config.toml
n_kv_head = 8
head_dim = 32
qk_norm = true
bias = "none"
tie_embeddings = true
parallel_block = false
lr = 0.0112
schedule = "wsd"
decay_shape = "sqrt"
Each number is 500 + 25 x the weight over its row's rms, rounded and kept within 0 to 999. Layers, rows and columns count from 0. Numbers have three digits each. The size before them is the row's rms in percent of the matrix's.

# layer 5 MLP up, 640x256, rms 0.101, rows 474-510, columns 128-255
100:531495536500505453507531503474505502478480543447512511489469571493446513499504493501537515543546487517462507497478465527486515532456513483542486508459536516460488494474469531506504488455527506477463496503460516498478482492490475474487515486493502504478516478500503530549545520479541515480510515528502498521503584531480526518471528491522501511517483472515483491512498524485522472525477
095:490487500495515525472515467477524505482498498471501500445523509461523518522439454513560457495526489498473456534518485503518536463505515554429523505513495531517455480504490490497460519503498468487461565482476493497489494533483521474491505460501499499520441464470509496517563512522522530483515547508499474475495456500482483495461490491493443465467445519501518499499482490518496493479482
097:501464471504511535493466447491456486487495519516514523529489460462491522511490539504482513475521472490480541496517534484504487516444487514469524467503424513529531538516507487529507482512521487524505457461503515487507479487533472534484519513481508506479510521495539540464506503505470486496509488484501481519443509550497511489484490490471507447515487524531472480519475440490476521469503
097:473491479511523454483533472509488477514480517496501579475528487472551518499492504514522481517499494462547481509477480510521513502533501539528514484535509502525483518496485495522490467514514539509451489499496512548456500519479531514528479477484513485564496539486481487504495475494507532535474527469473480518493566470497522485515448472518535473454501506492536513508509527510486486463466
096:528487490523509549527540527483490466503497477471536522497500506497492501487502526548507504475534537487446507479515499505506496535506523489521503511512488465461483478500507542503462521504509501500470476475491484555506470493473499520529478400496523502482525496485506528496530480496502522459488522488521515500537496525502521509505473458469504512549506478513490459498495500477518497489553
098:519505518532495537489479473556510517513511473504525462459475509477487519488535499516490522477477483482442474494492508475478532486498482495474484485528487503521466544486503501519489472500498510526464521522468497545512484506498555491491452508456526518489481482512490503506483488446490470486488530457542543496494541496525465495473493495547527522477479484458492499511504529529526531530432
094:546507500518532493547512468508545513528532510507501478531505516517497490532497512472517529461511488497549489515504503483490474500515525545512489506494523496497490505494525498490524475508503510518458526467533469475497508466516507501525497449536483491498526545504470513500515499502492517493520527483460508507536536507513520512508476501498493494465543498502512465513516515474499541512504
101:512473406489481501507547455510459524485495519492504481476505505466493529490467515527472551522492481490457441486519527505528465518481500542498529544502491505507552501497490488500472463537505483485536457499499495488492488481484502483525479496475509503492525514511518509528498479458477493506500452544457501511496500532498510513501508498445494503491476486532512489510507483450467510478479
095:482525506516426503461493481503489507532503552463501487502475509508470517523477545474461490491518476547444509535459471494559530495562535462484537469433523484513528502485502538453496483466486472544486499538496544451506516498492531504497488464456523511512474535512498530511477461530481515502526453486471492520500528492504498517498471476498520513531491490430516494451532543484522441535460
105:501468492507537505508496514503422523523442473521530533484493494526511458453541467477516470505487462524493476490512466516455509434511490467500465517511443519541526512483492479470512529533498482473524482503482495480491497505511515495480495473503465510528490479503516485499535477500488512532513479468531470502489483404492491480503485521542502520506495498507491490516525482519508490528472
099:465511440530506510519502467485486508497501546513507500517488497473493466509536525525529481512500549497484479530523492535537523533502499497487480527533483477489521520511506520530479541523519490493457503499499470503472486478516486536481474452468524521458516507464508521505478484513531475479503457434457486503511506454501503449494489489489485503471500521486507501454474508552504509496531
097:451474519490450472570505531485515497535467505481523507515500486501473489454517480541534526502498537498455469493522517486463502485487511468470514486504483464477561473518491459488507484511489505488539504518491493471457492527528461531513467500532540460501503480518500458456491508470485507440468495494571535468513508506549538519511468536475519488501510511514513487501536526497476494508506
102:533515475488505498508520472485486520497487483491521490517510490503468538520491456519498495520482492451522535531495520533472528509456506508500478535531469491507493516491486481516456525477482486474489480476506502519486484488457496480490524486495464534504493490540476494495481471512476516498544482479474547514511508550481492494529501536473495489490507471486474507480492504463493489422495
095:454488486518476527540492492490517548517488543500509424479516451516498499528548544491483477509471502438503490531512492526492458496505472458479501513526506487467520492460512505510511483518500500485499498485513515482536493494501518516517507498509543515484504489463485529492542481494503468497496544496501488501507527531468513517508491504489520495506494452524473490503513514552534513502500
111:562514508515508507523493509482510454484481511469537495460500572514495534473497484516510477554465518521525519531518517470510507497470507555475487542495496476528532522517487512491486482529489433506483503498486472506473488503466503499500469526488461463485488550484441536570485450511505503500497530471498491515510457507508475498485485468500536491492519525459518507526542503551462479484501
089:471494507480469470481463523492499498509496482498488497482523488498495525488512456532531433552462499501512570488534498465487506528512521455505519482502476473477512522524467486517507499465550492483515559501509474478488507504493496506465530487454491481484533471499507464467519481481515498520454446513520506490501522504497474495484478539494466498517509476458510558503491502491461489493483
102:481425524484487496523502553476554494518501476502498458503516481474468495570474546515479497504511507516543488483525502492513509535511501522515493481504523498505455512501491488478508503538484472521483488428491511535470520500537494485450472476524497500499518498502491470528474488475508498550521512521529483481540494535461505466498505512528493454471519479535479505523490464479489548503503
093:528451527494495509504488442529490462472469515470521480483488552520502526492517532529509502484467486517560489480468479556496526495480496500531517519476509488518475462517467459492483460492546470558503511502540505498483512524456521500464525542469494533484459510534470512498481511561508501539487469481498476462501445498492506548490474442490478495461472466474497520477454458481515491531511
114:497492472498499497498528534517530483480492486537555499495462461495513498520540517485478456511496505544519517517506483497492533588522498555495482531527472480499524510527492457448508478483543488484541504470500491503522505525528447473522536493466463497496521504483483492476479491506514500516448558496525504519480502521546498440496486500501496434457541521475454541556533510519476429499471
114:503511499500475472434515461482511534519482495512509549525509520490501499535529486536488510503485521446468480528483489498496492474506488538486468508508466464482485445511522533543467482511488539521494480561510509486477510536490494558527517476489502492487462512549473497518500484481522491490477511548495471439473472464532503516516475511457510475503500500494492444512510497505527486505495
113:526521556534482513527485506492472507522466524514527481490478511507471491481513512516481471502505513548529522520482560522490477521441537498467510448467497571502523495507532513500509509466475468509483506466496467460503521473485484480466511541560473473489519456493503500501504520528508494513483513509468517514452498503490466490494511458498531488524491518493443503546537505496528519511489
103:469436543509495553474493534477504534489498467526474509477517528492505458489550512466493488467519474500468511503514520508519452496476518526511445473529528472507538471460546509497521516479493503480465518487497484485493471508502523501528509486488491520511480518510492536499530542527462505505471485551506517502478511524516526504516492500514485548516522487497507522535510504517505460504464
092:550450503471504488502511482554505495476519460487481503459503522512489474492479501493424506517498535502498538487473496493525488490475488448519517510487505525511507417477471509526528461449507495554478479498505533535536490505505453520533532510522533517494483486551491468502561495486495444495506499544486481472509480517493523511501537520502472491487510524514542463484498494514485518494531
102:487505456505493477458525440495471459526494516454438515518519462500493492471526485484507493487497493505515499502509526470508498463517470446509526518500452469492500471504510507523503531544481527494497521523506563494474493521508530518521460489455527524533520499520478484498476507470489534532492475506473503521518465494513506503485489496522449519497484459489515501455492493491488438493508
097:454504531483476537488522530506487515503468468504506463431489493500530488460524465506520520456497538505531500555517521512530463477532480503511513493528487461455478469457561495519534543468468498491469516498449501520513511500520476526498499506504525511477472488498518507474512534461537552527500512504517497495503466501541498532524490496467500514497522568515508494480485513511471522522512
097:516498528479516522536523478520504492544520496549532488435510502499490496468506462515513477524537570511439540466494509470501524523534492498505485499470479479485470517447481513483493502504502458483507495477506515490505546519510490499481506493559449543497526490508529499480499493518503515509553512507519547520512478483512501503468483490488528486513501532526505468546547525463482523524516
098:500487447508530499488476533519497510515482504524516529509513463507483481496532483513539482472467530460570510496459489498535476489443495497482489500491491476491528491496500518484519542461518539523525526523538456503450472511507503484474482511539549477541511524451498536514518495523488474477502489490456450487498465489513522493512493546485436519478469508473498525482454511500534534456458
099:514506494487474559471515476503487492490505563458502493527475507558539496511444518490509476512471527452505537490482528471470504505496483481527514504484489547482547481483512485476556501503518510463464524557463464540483480489530520471520532515500508498528525507543478500485554510501456488456525494488498474471525521498517511531477472472523482479491489526483456523497511503422482480492476
099:487513522498503492486548461470419512489502479473543525518468483463519511528509527474499501474536482473489486475452496526473531498514487559537513495493488538493481500496485473502518453527463480533531488503499514469461510516450536529488506517479508500467536485489507497505475492498480511480507447491492538513504498484522487523457518487489498508473526511469517471530530470549529496461478
093:508484543533513531485475456462503510471504526498508502474520498478518516460482456471506523491489522487512499540492497508461556451485472450495468523553491494501499519498476481514562476481507516485497516530471486491497510518511544544527494467504499500442496507512497537512498516476420509481485533525513461479532494483473476520530444509457453501502477544445504557454495525504475516510480
102:514509524515476475521493553493499528514490453514497511525469510522500516493497456536534476505436484486479500465471499511527517486497539504514505517547466475471482528496461513528532484488534510480576496509508512435507491543512538506513543505487472517487472504523452463489492500520523472506500489513486489447492485492502530484474520468467513506524536490507488427489544473498483544481497
093:511490489496531529497487499511470519466506514525502463496514477503514497475509471473490523497464485489476452485487540491506523530501504514494531519535528493519546509482517518467497504502491511513571457516496533455501499506512480459489441483474498479479528450517535488501488498541475506466522487515500513468541479493552500514445477524494488512520467491503488511536537484504518491460504
109:463495464542500480487488550487489497453534509537513492533516472494465503445500453505510524460494492508496488536533495520502493533500489477516467491471477510502500464493496498508513481490506451526462516518526506492435502490537507509522528487458519511522502492498504547535549553509496492488504474480544506496517518484546491469511504485509485528469519485534477488468496498525522484539502
096:519520495510471509556485526515523505497548500496468524513478493521459463496501485457465487499524438450450477459521472510542487511486493516500520536473483496464475508515512493488525489546498513518512479483525501556483501465482512484511510453514527493494510522488466489575488492525488465487492487500511519527465505563490487482487522516501488478486453570498501513483504518479504430479449
100:503508503478521478499512508528504479499483475570529534496517499496558479467527532504457430499495484504508480492515511511528491545519491473464496521505513519534485526534529515486464538483527478563476549470491506480537540481503498498488521511464492527516568498506542529508529487453513482474508492501509500452513512467491537497546491472517512538493478496564505533495515456478486501520518
098:481501506511479496483548486498452481505556497513465505503470478463494525514452523508471453524489454503485438501504482453507487462485512519476519538513518478526469527510453527517514492547532499518483525521512452484530474512517507488509520487517507500460516485495513511530530501514525498468483525549498507509536508478510498518527484549478482509529516507527531541544466538510478490520452
102:479501481465521541471463492500505491448475466487522513529476526525482504500485438490510472476492480476509505533502555481478519487496486491466507510500431522489464533512456480496495468467497461475488527496496516407490543496487473526532505499517451476475502518529455516518571562496492528514490505496478474508512515503486463471482519508511484491493499515534474481514501493508511558472501
# layer 5 MLP down (transposed), 640x256, rms 0.036, rows 474-509, columns 128-255
094:514497446506475535504540481493481485467508530504510519504478477479507505499485539516486504548458515529518538479563487531491519446514494500470511499526530498498500489471493472473456463524516575477498509527485492521530528476489516523533521498509530515524504480523499493559524504485516477525471518496500486474474473515507499492464490536489508509459529539499466478525509557521501497504485
100:524524541519517527523438500486509478504523504457533488501504495525505462516528534521478470471469508499541431449463494494497456518488538518484492496476553497531514491504479506491511530498493525528524512518507517524498559524466512524480484531511492493492542503514490469516497509517456533496491453492480495450475466508467500500492540512516501498525494476504473473469492468515532507530465
104:509480533516511510505480493476514510522516466500524502498497501482488532488542505502471464506502529534511476557503520515530505481539521479527494539500448534496492499514489496541528467424491503545522523472471482509508469489510517476466527477494501517501514513502534507446507441474482501459510520507483522490550483467512530480526529484488469477496482464505496491517498460465515515479476
100:521491488484446481492508509526534513453492480526465466497527518503493492497485481510478534478506498502527525484480486509499438480557520484492511473476474509474494490464506512541539463505469494537501452471511514523499516467494530525510480520494500531494549467490485503501556477486501588520508509505509512484500523485499488477486500506487508488486492488480467525500451458531508521535515
098:491503508509492508464491448477488480508506509494498530516504482533499474510473547493491490480476459520491505490505508505561495546500490535473485539496514455511521527436474497509525475556537532519508548529522535544488471558481551501559490484478474480504490487498506541499485486478531501564462476502448495530541452503482499519497500514481448464536486459514529496509497510522457473522491
098:503507491490566499508504495489492506502490481528540480500549497519460546509486496499499497525507529545507541507494502411529480507488453483517482492481525508495460498512484499504481467521476494474547522478512495522476495474531475454481477492488485499493504528499507508480534545494515517462483490548473447484503511539457478513471496501481462500469511481530462489520522457480502457541467
101:496518538499504520505501472505545513528495494502441518494506491459526516515444506505469536498519491500517529528515466524500479519564518546526518518469479536520555512516478545495479508495492507464508537523465467478489505534491522483508478533478507449451490487493506514476493477489508493530524549482469524502488537488500520484476530534524504529525467553463474541520502509448509475443561
102:511509509469436506515497483495505478540479449490492490497503542479521501477503476570529524478508522521550495514511436523504490431434505473513489468460493527498516464509523520514483504503481479513481538465545471539485466471449482484463493458469490503473509485546499483496522500525486506484491476512498514504472539489517482474465520470532486475488498537481472469478498493499499509468518
102:523521472457508513456513422519455502494527549486458550492477520506513514470490509490513510512483528493515503502485500521502534488476500552499492492533513454507504548494531495516518498472525504488556516503519519474492519487508461474485484531445491520501507482451503535471511511517501496508503494549510535501477507535481489521489472523489482476515496529499515475505495474507486528481511
104:565525470497517505505437500503504478513492525492547489494421492506536495488527516491519497524511502492504506509494504501482512513562523506491475516510435535486517492510501451505509504523432535526476507533491478505522495485490484494504501478523509499469485477491518516474465513505539513494483530464468518467496453497475491546482476488504491502469515493509523496495537485523494508496531
102:491518494479439495456568549527460477492530502517510465513528502492469492522470511500539499493511493517498516492476484475489496483494494509498513484504486506554492473482501492471496521478490562508510502529503521486514544517462503470537530539520491515484502479518490474473485558469503519493481526538548521528508484476480514537473466449520526517473465488513499500528514545470516508516461
101:461532491495516524479503517527483525482501500520545496491489514472479465520528429534526460484464483452532496536540529507506514485529518516502538490519510479514498497469480510517490510492517510533504484459477520491551545535494469505500489498481503481495473562483485489510475529479531518497518473493517531543478524450509490515502524511494542455512464502516478507519510485519489513503480
098:468499473472493523458516501484501461448470519477541508531513499509526522528487480512518502518511513532534536504492479562452489549550510528466495514496474497503480500470473488518494504537519486460461538519498496473478481506498474471490550478474454529491506500438540548496499531489520539525497500499500497524515509475500501494510493510530445543494511533490552535494435469494519518532500
095:503526489530522453491460498491525511472512530516538481523487490485492513433493514476525508502500488485512494478581554468511515490495528522520527514520511528510492476491557514472488508480486483491561517512485505481517520513500568506514465488507475521528516493541486519473516504479481501522528522508505535476504495484505475447447452504565511515479497524415490490470505504482513478520522
117:505495492482480502517501509470514499498467532484471497524503510498468503529487516500493488543492487505466465463500515494502479501490532443483516527498445509534487496511551483502497488490510478487512533488474495491487480521484539514466465530481557484527476491483497494491450514483558492460481535507491461510510511545474537456486446484510530469453492490465496486486489506524480523521490
093:502511494447537461495475504470503506486529484516535516522488484508510450510497476490419483462524560473477501451473512454550457498488466489572466480470479486467483507506506496487468449536487533477531531477519488536532452498477491503513482517476468497467538539544527489506500519489542517531500483500484477507447527527520458472523487475500485509514498472512491468500494506533502459489557
096:512464513497487508528468530503457469491484470498487498553496500457534521533489490523525541503463524516486483546605489519548449492485468499512529547502523500503518500506495498457471473496513503463560508514501520512524499487480486470473485457487496485511514518513510497489497446514467498487492489461544460485518571477496512456491443490484484505477499492506475541489490513527512462479466
090:466461502503545504443522500497539499533472519486486521502432490437546531496553537491525479508487481473471509537457493529509503509506481465506486477500462473492502530491489509497435498494483471486471481530527502497501477524525443514453495473512524478512493495502489514547510514478502489479482528440510475509499518542513491510469508492491510484512495489505505482485514527493491540491486
110:505470498509495518500547509516486477453536450503531515492535466450540556487469467506469476488500508518489484495513529508504511502462469516489479501475536481508497484486465495523476542505483519514482475486537487467502514497469483476499479497513508524524469466491473468501479499512477531544494501532478515478483500523514472511479463507449543509472492485510476536496494497502503504455521
105:502504488513546555540480469460535518517449473487509500460510533490459515542507466436501498473470529515494523502518517523543526483509484543511503501502474532503535524508474512444468461532519542501547525486496499536477461530510506488456476498494506477497484480492526468509486484479478474498519495481486480494505525490538515490553518505483501459432538503451509504473513510474449508495504
104:491521559524463554493538530482474519537507533502492517492500484496468479465527491525520505454489493485509526513533511481470488525516501552535532491484530450481479486552513521508510490485476506487471510524472499491527482453533492513523524514523516467463519502476495485498489503516481496523508484516495492505496501438493452454500496463457493565527503477482487514489460529455527490539488
101:449468507476500468490542487512479532490496462463515530500476488493521507572507493462492501547515520494497481487528464481512424522509510513481452487528504483532468478526487499488508486485507490490463492471471517460523437532499469475547533507502508499494491499452490490508524497476484524501494514488471480474469516517533475506526526504511520483521497425487499451470495538495503512509503
101:510506503503476441528518532524457508531487449437500491513501494529491508498550456484489533492456497512542502520520458503484523519528537484494474503501501478517553545497500495539498469498492528457507536523484580535486460513489475498482505511483496482572486517492505488524541532491505503519502489520484498505484500509494475520475492486446525476502486441482502537501487472514510463474519
101:465492531470502471512514508482465475508530504479489443529527466532514497523506483468505512497461494495485551515478498483538499516528475506489498524531506531559491515470516532494487529446522478512481459499534521499491504513516494498507536519463479492471455499480509509492537465490514468462540495493489524476513509469515495475542493489478549495460512475513515514550499524495522473516456
100:492518482489498522521458494428494493522512504498533552491500537505511546542495509479467476501531519502493514495512498497559474482458524501484498476512585520535490489523495481476485478505505480507532566533512491486546519487524524491483514540475511519513506497508510494548500520512473475538529516514473538513480554491478486532486470491508498513469462499498515510541503469504486528516516
101:476522499554468520545531477467479517526529490489511498567504531516474486458479532497513516454485530515513527445541512529523484522521511487477494513538529513518488505460554478527487493465555507493477521510449519534498503488462485513473535480448462500490510517512437568505509492513462505527489508523491520478512477537475496470526543477506493552511493505483503525488470500519526512487478
098:492483481501502521578482446516522469491527536473464527550493494522492453499535516478519483479512498487524496501474501523509444492534498535519529481545450505466490511499541497484465525525491500493491538494460502526486472508521496475490486472532500517522495465476549511470501549524526472541511504503556524492495502486486482533519547499498492519483470519497536479532534478516502479522490
103:481503481536453510520474495458525501483516530457492477512530487516453468541494491480489489505494548512475485524508527520471490547514495473511566518493527507479533565512539466488527534471472531522528533530444507490512474503550543467498520513515475513506505537515512538484490507513506496481542443531489517519507514513535467512479518487464535503509510543491498491521532467510501523481550
094:459535529499502492474501519511448452435501468548480495498497500496474515510486479524482464513433523516525469479501524477556490480473482511499506580506504495474476496503496497533460500504458474495500515524469479465531508482513528480497542540476521504544492542506521470483462473491503471525495471515491448492465519556477500495516520503533502474491510465482455503491520507519458526520517
104:502494447510518521502473546467533524513479439528516480514493517506522464508547471516493496509424499537480513503498540514509534488526446535515493534504493484538527525517479520468496538522476505475534497478492505462533513523494548504501471450475543514510485526492511509575502439478510512505513492506520480443489516535518492507478519561514487520466478476463525517512530531477460489502484
089:478500485428513427502512492504484513445513467505465485498485464494499518471505479480504469466506530498555485485490476483508507502489463505539484511511525486470522434518547487495537513511531479511507479497463460446491505522525467521505470524466471520505493456486488485498539527487528504519502492518501510490466464513510536511488526475488486463504542468501470508480510497474556516497530
099:523487520495524500490542479437519497471446496492501517550468505540491509528487558518449515493516526503521527518533538507495516502494486475521482446503466530499507459480520472479527483456528463503498448490526501502491523508488468471484490499467467488493498507502523506493536485501488500529460513496490526525459491485492528506531517464486505514489473484522457505475498502492515553458489
099:524497521532498529456501487470512522524512476456497542501489496516510521498490488497499495469472476406546495505497515474450481481509496499508485502491512487507493507513492490507500493533493516478481511568542498485508475481507493491489535507499468520532524501537497505501469512475521537530505487503493472518494512558491523502496504501485478493499501531481496520519508525470538464487494
096:489534509526495500491533513485461535523459510497446513474504490478542474480497472524486496502494474505522487503491509504477512460481518498512492509459490528477461495494514500504460496545497498483484509465516453530466464490515469473508508490521531495524503479467461516524480520517465500498522487478488500491441463485447554505503500457520538494466497539523541508468506510534510494444520
103:482488466427505520480550535496514505439504502537460460468486407515510519519468503479462525504520524492515530482479491537489491498468527516518469475493536506486510485471505496444470494504480507511523459476508490518514520479512488500492525508527529530490500542490495520468504506517498535490489517500531461510517469488480507443461479486564534485511487494509523497527526495494507524500465
109:501494507512484502491498514500542466529514560496524474494526534520473542469559505519467497546475428519484496538489475512468526540540515465506441508528493499494521477459498500479514522510505506497451484534508495492548514498483527484474521491488467498534500523486524503482460484537535520515507459536528476471469493535479535479531568485519510480489507504510493456456515483513470563514507
# layer 5 MLP gate, 640x256, rms 0.0991, rows 475-510, columns 128-255
102:509494545518524485506499503497467520463455513497496499459499480534466486473541498494473532499513480540521486510518517519519476530504496474472521503515508507553536511541461524484523578496489512533538524491499501485475501489550443473498469544454487559473522498538511516518448514504444496471491504528584511549496515540521512457463503517496498530497544502479496506471537444498545479501492
105:472498508511505546482534525530489507521480473486507534502525476476493481453494476481511504496459513477485473503525503502493479523457511468485472505505531478505476469502487481511489461520527503485502483539490521499531461499514521472486486492511518486537496496509522530497536503473497555555496535525511549514490516502463472468514502479505453513570486484542494498497477470493552484532522
093:516474474548506459488478495493483496478483523495504494498541537473540569517514486501432519526482509518500470480490497474517472509466420479527531528504536481508505489504531516541480448481468509497520497519511528513484540543488521477503498523536516519539534474514494512536510491524500510483461499559530513515461510504507518490540489495548523451486472521496512552483465515544520527475439
095:448470510536482468544490520488534526498467486514483522481507494500567504459520488495529502522530484461447561503526513415475498508516514490503508503524522546480510530534511476495451504487470528470517481470467435460527508506531503520496490511476499507487459499499486503475498475516524482542520517500483470511471488468511492532476507535494514503521487527524508512486498477492510504489452
099:522536525467479502474479497495522513540481498504523498514520488505498531521459523520500484480477539497450509491541446528524507510528480450506546508506492508542512491459489513464482464497489490511517471504506472462514505564497492500509486497466503480483501497492538507491519473458485496489514518519550491481519480485512473487453463490457553496475489508491453432427493477493497543534499
093:527488503510500518546492514453522530523499487497509454516472478544477497520509491499502519492470557543476496501482510547441491521475496533503499480489503525541544517516517477496520517529496510554508498497520503468518521494510460469501524462532493506494494498528492478524498472509489494508522530483444478522460485494459476497468522490500520498503551525551494487498494480443542514502521
094:488495509507487465486496509490481528484471458501512505474496477519509515514491510506497509487533510514511449511502474457515520438458506497537534453530499522510508523554487467490490552526499515502483470523506516504511506508507469490495478501509483554460468512513505510511511488547536500505456482536470509505492544547503481522494515441445507491513491522502474485520521468493545474473487
097:512506504498468531515514521511553510510480461517520498500481464496445516496443480488504517488548543491493474469504429533469497509477507513482509529492507482499500514516509500493541512529450492494540499490465510527494489537530493526522486489517508477515463527472520512495505505512503521504526483509532434462540510482486487504482492568493566512527512500506520541504514518483526492535441
101:479465501503497476494504498500469504477474489507474498463523531516520483474486537502511512523546471529514491508498449495503474481491519450516515482528555510547498510520463476498467456516510512521522474516505503498517476507501515498499476523487497480514516515529555510563504517512522507511478500474499514498530517486477486536516472505523489523489482513470505500526426506476506491500498
102:536503489523513478512537518521512480513521467484499504483517538533484508503525552496474480539510511496476447511495525488456535511478503511452515466510513506455497538526492535516529489517511490480504505498559453527513493500485510453526478529513492444511485489517528497487462507492485493495466509502496501484532493529494526446479500452472500558512502497471440501486516487505491490528482
099:462521496512528478514477539502486482498499459515502501515475473567479508505488480447466517506482486517496453524522498525514501456512521533467485491511476493486506498507500502547481509516478495517497490522498484546501527494518507514462492524463505461541506493500485496476502520513514510508481478462500517481508504500456512487469436510482542527499463467497490505558453509558502557447532
098:506510498519474502469483454510530526500554471509523500501500541475530490430509508481479513529526502531517515568500501489538510454512514522490494493492507482563527529478505524497479516539492505488596496529502463475501523528497501504511475493467507476514542508451484495497500479492508501488487511490524527527427458471495457469523503471527493499517529480491524498535524485554534509534535
099:529503480491497514523496454513523523537487519515472491484543488497499487507513522509517525515551464446534521533528518524471515528496480505525495491490495487491526530531477508532454486551536553443506512510448504503507506488504495486530483438504530525500488496482454539499495538505494513489500532500530530482507484489489494507488514492518537500520523470497520508492501473474485471484520
108:508500553490526477487483490502506512493458525510519530525513554550462471492495501497575498495532530482491493514465499512539495549514500497464491470473480492512499531512494509540463482525523507534477512510458534468442501496500489509496504509520535506490467516487471545556510503496515505509457474479504468483492523488506505471471502519532510483480516467482515540538526538495436495469508
094:443531530500490459518494506495490506523500571478483549480545453483465496493548512507516489518561535487499507476479510496528501507469500529494508505523485520443470501523497476511458504481489517461517519544487501524509500495565500465497525530543543478526496449508472447473476498503515510509483483504476479496469497527478515481474467549502498502521517520462482505520522498506487490482486
106:527495509470491475512453496471487518496543479500491473435496494466465499506490520478504456531478511516520516486507522491500499541540452509513516495494496478501505519487457501518529517490507470516511509440489494512470505495534499484486456509548535510490540467551525540477489479457498523520538520471520529461546499502491480522507510564525476429497510506492492463511517470522501532443469
096:493508526495506494506544508478504526498523487478510510470550483499553476504528543484527501540524581462469482500484528505531504502483469462497488523513508503522490506490509439521541529539493503491509498508461519485498436506524513494472542541521524483469493509506497512475521540487498496514503524497472547502534500503507537527496534548473477495507515501453511478491467447503526526464474
108:499507473442499457446504505493503507481548518503489483512498504499512496485504533510532499491497476514525497530526482502518449501518484466520508489534494540504495515535510482558487487478471549541473497514479517460517550519510563504519466512514479500481473529513486475533483495512498481487490426500492506548540516492501477552493511492509510503554491529502455490502531470518516525518511
107:475469531530492498506473449543519524495533493526512456513483509469509501519521474485512478463494463490527482506545491508509466483507492474503470501514505511510442539510481479488520493509499513481465492489509507520477537502455510505504490522429460547493500515498492434476481494498472478563476438526531521545512489528476492524524527523514500520501495525543545535501504511503535505505500
103:526487505486474504500535455529478497480521475503524507465566531510492473486490511498479546508482525540487492587499466467520482493514495518506497536496476472503522523504502494523535456546524499509485472531506486521455486498523517508526500460470481526493476503470427485521504508486486513503491474510519496516513487532518500486532526503512506462491511528501522487468558501537498536497491
108:525460515456451473514487509498478486481484544484458459506494509518480503456486479529455497498477491483449478491490471500527485471524506495527548489490530496451502500481498504466488466510471503525504523498499503506513543476568532474468476537499477537494510503495497532464510490466521485507516539483487475504547538529501506545518509510495474515490529519546516509479492495508467529507501
102:552502450479501511446483497492512480471484468509498473549489475476485550488501525473505479500543513501510532485491508472506526494501492515475496483454506497537466492502483518555516502502525559484471450507529495504503496483507528499546466500531472510478506509478496517481502474467448440506501497499514487495532541461518516463516519522497538492473561489500495487458530503521535512498467
098:473509526508506531485511511525515501546546483460510492534496474497508503476518538484472537503526543493491472482436511499499487476473508550472462534493522494502479500488498513462472460533497534511493507538495513538501514495508544529542521510537519492531529531508513487489536507543464515485435551514498481528489474502525485484495563492490515484480524487478515488551547487523492521516513
095:507507500524466468496502509494500492542471521498485513576465519481502538533511515480488482540501509491482511524517475487483548535494504486483523507478524540548458500532447533487536492537512512502518506458538485529466529492510502439503517504469514496488522533474488546495525492493503462509526511527488507468484483516483524496487527504500469467503455477482480522532507467473533479547488
098:544520498522486486498498457514520499479516466429472510482506521467495540511506470532476507497509517541513479505516508475510543544464518494495493457528480512473527524453481511525510484531504509552493469462465461475508483498474489483477506507466461514504524502508537493458497502525510544483487495507446477471454477530521487461477488516466481457488550532507512540500544542507531503520489
097:467502480511520475480493508500504505492524500521512505520502538467494459495506542467494506486513472496502541503473518520436493529552491538514555515501517510498525564541519529494493507503489464545505545474469497515495511521539546521516486472501518492526439517470492531525456515579463489532478537546511486530496548489459500475495511545494507512496478453494516504509501531480485481509520
107:499512477495514504476487497476535532508520462549488483481516547514509471472498490496513506516479511504484507492496479496497513503488510533508511502525454518535480508514560493465554523521521478510548500492503490513520528505488506484504492511490479530495535511460473495502563525471534547508493506492455498494489518491460474538535473490482478531539520495467466498497496531488549490479485
099:526544503465491555517509482527495468474536495534490513537512526497486520527485494473517455501520495501485513504535478503482576502491520491483516530476493462498496471504486510541526521512542500520487564533513487505491473485508483476472480484497528520461506485486521487522485470478521528500466482521445559518547491468497509531508497519507508533457522445486507477513492489529512576543556
104:514507519477517475520512499488421481510508494510445466474521512485503508478531489505496589512480518490468508471508494515513508533485485486496488559525466512519471526518489497504447497501538510542459463541514520519546528500502460496495490463482489529498502518428518460514522552498477466486536484522526511502480511473459551531460453560549474512486492499497503475492502512520451514521496
097:491474490501467480511448509528522483523498474505491466450553501467503480496475509458508459505494523496489591465533532464491572527475484484489501514495511495527501478530491486492484484529559485530480499509524463524518502528471521516500478492521509493497448529491558493501505509528453436551496491507484498512524496520493510487482461526546527488519487518494517509506505480498459504503542
095:514483495512509531526504480491530457510518544479517510512523461525519482468507482501492526490491546477478511530485522486493470498493512454457488487526507526485442492491539478499493477507548477506485494479497486506497493527516506436502541518566503471477471500508539523500499516477520461507461530539456507499488500507515484484507542541523479510497519482480501464546501481470501496529515
101:485529485513496522512457539520548474437507493505517464535496488466469518440498523476499486516461488480457479538514505473497512519503500454528498539459492503474529467443530518443532434472470471500494523515529521482457502503523519532494486492483475531519500497490547512513492546474491524489509466515520552504519500457455496479471507491504519487469474505497535491499494491519506517502525
096:488458459505461476522468486499516511443498488476530498540445524489508481496505467474501499553512488489532511467459471479474527516521501478511464506484519524483526514490506520462513532475510449508512467512507510444495469494472511498500519510526504519516487485456499474503470505506513503531533543490520462530483530542526475502510556496533495512507525511442526533551504476430540492499525
102:515514528535513519536507476508460529497540498486524470498510505497521500515523493466554572489510539531467500526449504503510502504512473468507504458497447475501491497449492451502517503492474476453440479486483517488492526501498524511529479487482532512445479484500487505522461495552530482572514530514526518487495494494440485464460486518476490474480503505513504498536543545533497494489505
102:512512508484502506467468512496481514483538513480510560489487522517509417499520492503491475505472481530543508535510508554510485481497499496480482474578502506504470486520469457510510530495532518526478515518515475476491532499494530515484465492499476494502527532463480484509463516485510539466476482513460547471512472484499518500523481527475527543523469491517489486478516545472538505486481
101:537507508503482530507482509449502510511529520449477477544540543514547494481517565522523526510511468479487491462489496511504487545526513514525493531433497518503510429506524502519478522521469442471505500485467487555491482530512494488466471536468507445525522495484471465514451491505466505538493494506492492519467513486524523507495529492517476499505520540510455515521496506457482524515510